Each number is 500 + 50 x the weight over its row's rms, rounded and kept within 0 to 999. Layers, rows and columns count from 0. Numbers have three digits each. The size before them is the row's rms in percent of the matrix's.

# down: layer 11 MLP down (transposed), 640x128, rms 0.14, rows 39-63, columns 0-127
# up: layer 11 MLP up, 640x128, rms 0.439, rows 40-63, columns 0-127
down39 097:388443579610516407444465563487509566455520503525526511421466529471464530492570479520479447618537420474477446490528468546441532439430507591562504500503534500470457495431466442501426516451473550579511449537479491506591458517487486513574528569521533507544518483525579514485445536521422445577508496614470491403490584507516421431488345507437523456543537492546493467534432466519546531531427
up40 071:487560583451495563561463543506561476465570508558504560507490437516502481483564522466486522539410483502433492519579438507502570531537437546563528507432447605512553452511558460577475504495474523460552480578582508511587450507458471370543408564468567428508486488513515481466565529590423422481476457398543501522476516586571488560433567532532467554489554509538567466488584520474441463547620
down40 068:553534412514544471593433448540473481521461514575445492455451475456472554505560463561508435511384521560476544404561455558473526538445443467475490523578503479479586417537465551478543440518559493514505521400561559532492587443435498545542506445508519405533426478502411456546472487411540450466519480499371380532562510445508555539405546512562514562458461474495508480469443463453570526516526
up41 079:532511465498460514493482494437518483520462492475538397483503469506514411500484432460418435522481473437450544559551540510401402558420542511478459434467595512557539491452488402496480613468396535555408504405524513558436489468433457427453564422523525428485449482494561536519496519472475509437565498417447490587417558543538540539462598512493483492527563493427450429565431498467512490426447
down41 079:513446458475431500499594447532494533451416521546507454409597461518518412600489526481365522529601454424407451497426568564498420496541539483501549554564506486565492496466546573550501512483550469506440491470533524473490470427546491465422516509569641488495462403515492527455484408557499451526509462442477471544464551515507543533530442474515488503542580563412464425426477460564498493453445
up42 092:480468570499438472536494409583422490536486483472423555532462538482492413540514510515460507518503508463526493525518441479451524502436464490477554585503498457424605418486503465532555548466660478583417453506495531466519596504519584462414513437419337516475498499517484505497391462431448530416513461423504518510563507538432517510521484509454493554550404474552465612515486489422491526515516
down42 094:488430486520488498574451428464432470519522463499467508445583540479450489469529605526474584514522518460492527563584543472397512523513519475448403454468432549509561452508525502482549439633591495519619489585483511495484462487489476554483472602513489549438480417477448473580483488504509555488505429489542452463516404493485467504512508496589455528455470570497592581476503385641504484440562
up43 096:528465492573467420518475513507555567589418513527467543561441562472534461555559567444550497614453510463438550572466545442463492468420480494552487499539503528488519472588484533542576571481439511475463491461567609499521514421475490417460484490479460557467472500562584586521417440481525472498578436474592466419501498472505509545459451553426434464340522516443472425487442545463493502524436
down43 089:518384532427469537561522512433384500432474477477494456569546495499530433414522439523441567485493564444502417556446493447502441497517586507414515537567499456406526545531617535519560526469382548561583543443549479526545455508475501511418456486512460580516457434461566500438419524471537498514488576567481528517451559519464565579439502509441554576482527540546425459418524542490468493518486
up44 110:406471514496573514437516511510528439373524481437638431560474558457552488484483488623513572491507556524518558437490463507490479405479513521560555498509492424492458479569471436491601509477573395457450507469525533534488535514481598484482522502494622520522558509537541565532490495457518516504441454553428423516522470507387569553565483475514519499459307476481490469487478498533504520485467
down44 107:429538454517498577506506437536535447393543511481546443431490464513508494496357491493591394508439526555456485478526484512411544483524593472572538560503472435499595472590524515455635557561509533563478475546503440486420481511452494534390560535457587483548471589486471514529499482545499530494563529481459455503522476427541564504549516530453516592603498471551568536487568550579454525499520
up45 071:577551456528481513486345534478571471606535493527539509521516441467479498493493476416483495488518475485476473478508535547474514439554538376456498559652482419515637491456550589471495524506537459530602481502531543450517496546543459502479495464498452457545470551458489499545560492476574524500381544451451475515558450470434502535542542493458578482473433433496506567528594543390490606540508
down45 071:478456457468482492456505413473559438610516507524488484499498446637532605558482518524447566544578557578548538615566527427456491550572481521471501573475479512500504407349492498522460545503525512518496534427446454530465416482516476406537500534520446480502497575506489532601523599493408475516469437545484456547488490536471514465447500494489474491481441595436558481464452410541525600479509
up46 079:473581521447503515489449575553484410464502614406550423583430462512451495534557477461502540461468517534560446478570464507601428555496490540528415492514473538573506498477451498484519455452495439511503541569525542457589564452498514469535654522531518548462478520539537495494486496478489526457566481336447532500491460506545518486468602429457472462475614542461533483508503547413474407445566
down46 077:531416415469435478493487446487520505540464472429378475515431474456539601439478495548485511468523507462447502498477454510395509510596487641361538424453551502512523436515460444528518445515502511560511461491466510653409407464492426567461458504634564441475491455440513506506453478444527495467518467440456497546630522506504482477544542535471492544515556499477500503464510473439483478446473
up47 115:530533465528513521575486483540558510467503548478496555463577536549455485546465568517590600432459544477557566525496412453623501523397487498482478543566539558460521499425527517510432508585475467570605533525515380566492464485469577471552498623541549536465571437464425510519514565508449416437480530445493458526464475533479582469430480482472432460456491519589442481427579526498443571500520
down47 116:571567416519603556571519468504555495452506511477464447511491489491577406442565433374590506509544496489474487474505445411505559497408441509504480549478481523516578455445524529459534457479533384545429483488471519575505447580486428532580398516530416525518475485524496459547466540512490536441511513539530456478546533466542474604436455581418481524553449479381406454490520512539444552549465
up48 103:409524518493440447477402526521483463530504461466501511440442473457495484441555510430561550469447570469537551479487455534480608441489424417485542518476512610585471580492422504478430547535524512560566501535536513527573589556477423515537522551517432452565418482483529486531441475472432471463497504480606474538485583449503535642512613467546529370591511490478471500453452497542452512505514
down48 093:546423534461430458441542572489495515595524477503582471481482572391616484554449492466581478474562480403446414424584520561534420533526501572489555559425550494506517536485556450544522505506451515483551504493538521523536451487548480490483530525514394410426447511538512425422485446467482402410544451511520500581579578494508506514506505470550492413523524475560466599571522503555562512459542
up49 105:545525552532532474523415490499442561459452527518417477506497399550431471539491495453409479519588527584508457554468497525568567554571532507443540501517440457462459457578561456502477425465478472456479447453485440467524508508488519504456520438505548485422578539527444522570420426539527543394493513465458456504460529529416494640627580413555489517459434570568528444517508433519458416529537
down49 108:460544572465570512523456493485559571496476520491467518552462502520473476538566460574469464567549586478522463490549553442532488634433461417452454570480450595485443553507483493593404540556509578519473551523571574483410452548435540641463473475582511489541503507487441520388531427565515524525506504453388487563549439475470567517536505547571483513542473550443473563537429516488460495527482
up50 102:514509388492457529449432504488551469409543414532565509553413426468568541472406415465459652516419495557557431538471546505484496509470560630449518575533494456503605471449414477460482598519475448559493494473560481539497531511439494527451565507526478517444534481459507475620488478486513533551387487487489489530521503529483506541445487503576502472454456490412458545472535395534458532463484
down50 098:486449507494529555357509555461605472476572510569553479500544392513517444495503499548450503481421539500528603509427637500531483485456472575476513502533389556458525538528483619474496520514475612537519501519479492541501504502458560468527507493522559441429484545399652510515546488490508461492486487600587502580550490497524518440474508487553540526543442484456480520528584585549418467465489
up51 121:502504527485519547591494489459603476543558515548551465512510486477423595539545510556525512539541514478401418453469514507534464469487555498488529569508505519508396484442479426436571500501447595483591403573502581501511521509457591499538495551397532421449509441544470433513471542513530501459399598502560408407506549460481470557543524420429598500431467534585488508492482457514424545543459
down51 119:507415473446578534469589547449452529457535548519507488452515484513465470453451514477527500514548508572441465438462548444535570460521474501447520495477540435600444409511506459517566549500404585488528519449462521489518555485463461411656544489489518444434501423549508525460488428468515569490506432465432453479590510405413525399404568451495458442542532484518454542483579576568581454511499
up52 111:464479559463415504466396471475576556603569519488574397479563535521495445629504542443579415524521593399511481538449467542511521513526475581517503492388492552433499485534487416510546510504482627466496466518524546501474503485519520525481462520529453543546483459625425537497475479483550528496488423536489475477513505582499583524435550493420529514397544504489558471529411557499407455497532
down52 110:444558590543516521566521520564500487534518441475505469430468565560531440558460499488430466497463485455451521498517458436450462488482588544500566422486420546589572490430469546519485503433548540488475447511468441434550517542471444499453473559539463380478401508489430520410507479571501516435497549528552470433475453488388574449498501458371589509539558427538465485449542555603573480483562
up53 076:549569576484421521488459419547436469468517450479490579529408533381528478511431491508483552409579590540515485534503504495551529499479473529514435433548516483503578477388381570503463472474492421512556489489505567515455508410466471499535541542525514477368382506529512554453592517383563509464519414613495449568524486491475457474471542526480520497488535549495531521490577581524556520488510
down53 079:562434502488392530423515510455450473523437553443486509522526456595479582620586481541499329480458493503495583492489554442480559448484463537507472472476549543553459525471475488550454472540414463557491586488437495492446509488466497551500610498543552572490516510482541523453564459525457417514562480602642479422464525473547456537524495474508492462533527445584499521403478441563530489536457
up54 098:565455470472567477506482421514492421620491530498476431505535476461510530573459404423592464575486463540536463501479506491513484506515549495509462395513594582560533483477520536519543408593506456576583504546532481585479508484523555516485625484486433527584479468534534501503506486437480496530572468507500461483453500549413417524417644469435467530564514536478557572416441512468595483525497
down54 089:504589530495581495539504424435477490551528506483540523499451471525526529589527565511545495506503461449491370477523540572572541545463572563571604530446437526491489405450412472565471524550418540499536448497475559600473475546478448504524471530519549511484517509483432436529555527342623464501520466401502462459476474547530484548404450517490537591494524482517560610465558523504501559453511
up55 092:542627469563462453434530503442538553517560415404508507496490437420466513504569504491439499486581543555513523508404498468534485469425408545539570459487502523556467491535499483531576520429422549485527456474554527586443581477494566530487558508504633457551468518511423457439532469480554428595469511511476485523474495576540476557548432475464525457507386522413521498537554533436570610469488
down55 096:618525579429537523476561479522461471452526525514514554471492541602469488478449579454524587616535514475493435480468481490430547504428447680558608489525515424476488474506436480608486526506483513565467468518480564502446516501551518495459497497510468451621520546378544516583553460549520509544490517607487497500424530493512533506503426482487535505427446454451500546496536558514480555508396
up56 107:460545450442499471556503394578522425452399525560451497530545450547500537411528511468460520507563513469528462552406520446432437551519448536499476510461512544498487475454430562486473525548492482496472484477459415463488507427426460518525501474532503517467532457547460479600443487376506504555463417460385479627571549557430555541552435495530582456419507623527409450535516480473537533479552
down56 121:451482421519493532556494536462554457545457464524503513450548492535465508469508630520530454560623533619554483488600470517490457568598490513575467546450480497466457440448524537489526440498527511565442525486504471440453488371506490499399543549478525479457622552550584445463455577542528538453587571532472413531535532477519457487461550494507439565496483488446386500435498527423513414480512
up57 115:506502529405562481469482457436508499557512551419541558524428496570506433509519448577546558448505515462412529505579466476429563476389489520485483446470542504485579491515543536477413553485487447529487538491577473523474526372395524504588316497576584442610510565483447521585473594502523498533467496569455497541487549499538492559536548463469535491468464532503472467450488468426468529485538
down57 107:522461537412461485414555491516584481498469468536495492511433516552524524525559531527462521534546536545547489435467571462475545458437456462471540476481614429505602465397551498575535539449535499516561400441573498469390563490570496451534474455506618506487464432527534581502507434503520504476445424527459486506482468581577486521479559636459494599508569435549549468500502434495579570534460
up58 120:536514407453458448544452453538546464477484587497531593460417522566529445575553536468530448519579495448557448576588566555469554540445514585473461494483561564461431388521496513474510502500507392512517474566511499586522554438545540570423526514508562415425463479489635545500484476529480573509393526527462465471477503588579535515495556456461500430452564483473530510547439543507523505436461
down58 121:530514431523556546435532481546418605533341480454524454438521536547492527515538544522482523592498609467497541529487494477443488517422506510471476521491553550505467494532435430566444528458454542511527475549420536614495527549485534538458515482483505521510571506456383400514460499541573618506517444447470557491586402526560492543443487519547461475615485444513409495472573473515486585527463
up59 102:502546489510472472511417527507566587373415457494436513472445466522469446480472479504516559533555523423584438557574531592532473595555508466469527547525585497446571504564569534477479486558454570626581433559579515465469531528466447496481494515526499503427553531582349584509586557498521540546503516498482491431493488478540562435484443497534497479508552490503510531495506456420510558402557
down59 103:406496544531624487551506539436602456509569509481536493494537434592535473443556520617492522532514518491519560523537559568477545500495484521438463553559469490514531489462497460584525526421506512448509483524461448485431602532451503480418533560565465521456483546540566384521521634632426395440473495531552459474440495472514420518508498505471495556446497509514416466474507464546473568530596
up60 067:524427460480460481541439477530421548533474545482509471545475492465436528537536394479539632500499502464542500461525434568604541577584499619500452474505528438580518482436447501473561486517383522415432493545539513576525565563506448474540474533373613585549498487478543458428480483575509421488537502510565437524544534460441490478499512484570513478523414442517445515492538546543470575527554
down60 073:480451406447523527610517423548427524534485483508512503478452535535471381445380469432505460609585501488485509542440501541509433362537481439452595465497426532506521435546493473502542489450507452590548453423477526462518512492467445475512561420436575476497418470514413571442532479504465551584464502559546481590517473492547472440466511467479492538506501488518478525417494525578429543496404
up61 104:526523524508487460438569539450511592536461522550524440429444387466551482512487585539455462531457496503421575517546515484535469461487404553480493541525515521535463424458513560499588446445461590448431510465415505451471488425431530482531620601490500506508533424459445425520432486470499602495488457507437479559525510560539550520505494568384531481407453541555576553515591454465555444482548
down61 115:612512557502448520441495506488427406490530524407546439501512434457486490544495565466568552507544503507505524524489492598548529502500477521550572472475629500571490489479523613408469516504538556444483522511555527481501573493555540505523542459556459484496518452450481448474334517519471552549469558568445381497486412549611504426463483503489560507468512495567478518585363492527518492563545
up62 059:448494545469501533515567529511539532483459495456536507523578385513499504506556472601452543504447526458433537424521518454537495513452520485549514474567496571531475471418458562448489553540497429494489490534439410567442447540499507488462556511386467500605447564394495495496562526497626454534576495538485364477486470457542468494539541480490490467458421519372512602407419462446448517568498
down62 064:427479487537549518525491458517481487539480446482538392465588445550516423404490484445539537478446533587460562492456490498496469537487498435497539401504479564558486459483444534541522524529425494449505570552414504456509463602519544419453404556489499536495529460532455410390456510473579618629428425410414511520457490507510463504470491515440504601477490493550501577510502566474417487455472
up63 082:462466522475531445582414469485480509400508474436548414527415513508548437527503473556470537468481496478515546603430606487650544475497486523573463460490441529537564499435446494494587484523508545484572535502497532541476423578492494491420503449449438579450437549421454555528453454515556521528506532485455435516420510554619562383543488563424478540459416479497486517468511551447456555483495
down63 091:550484476562548595473458533462480550568554587436572513546534623493442536442498413549464527555441618517500456575407474500580491531467476474508449431424489554571474585460485530470560531442546544457598464519520497504529423486544531516495520491418448532461511432543371505480522421453526471485446452472475466554517526421498445515496520500411550455534511551600467561479583526473470491454562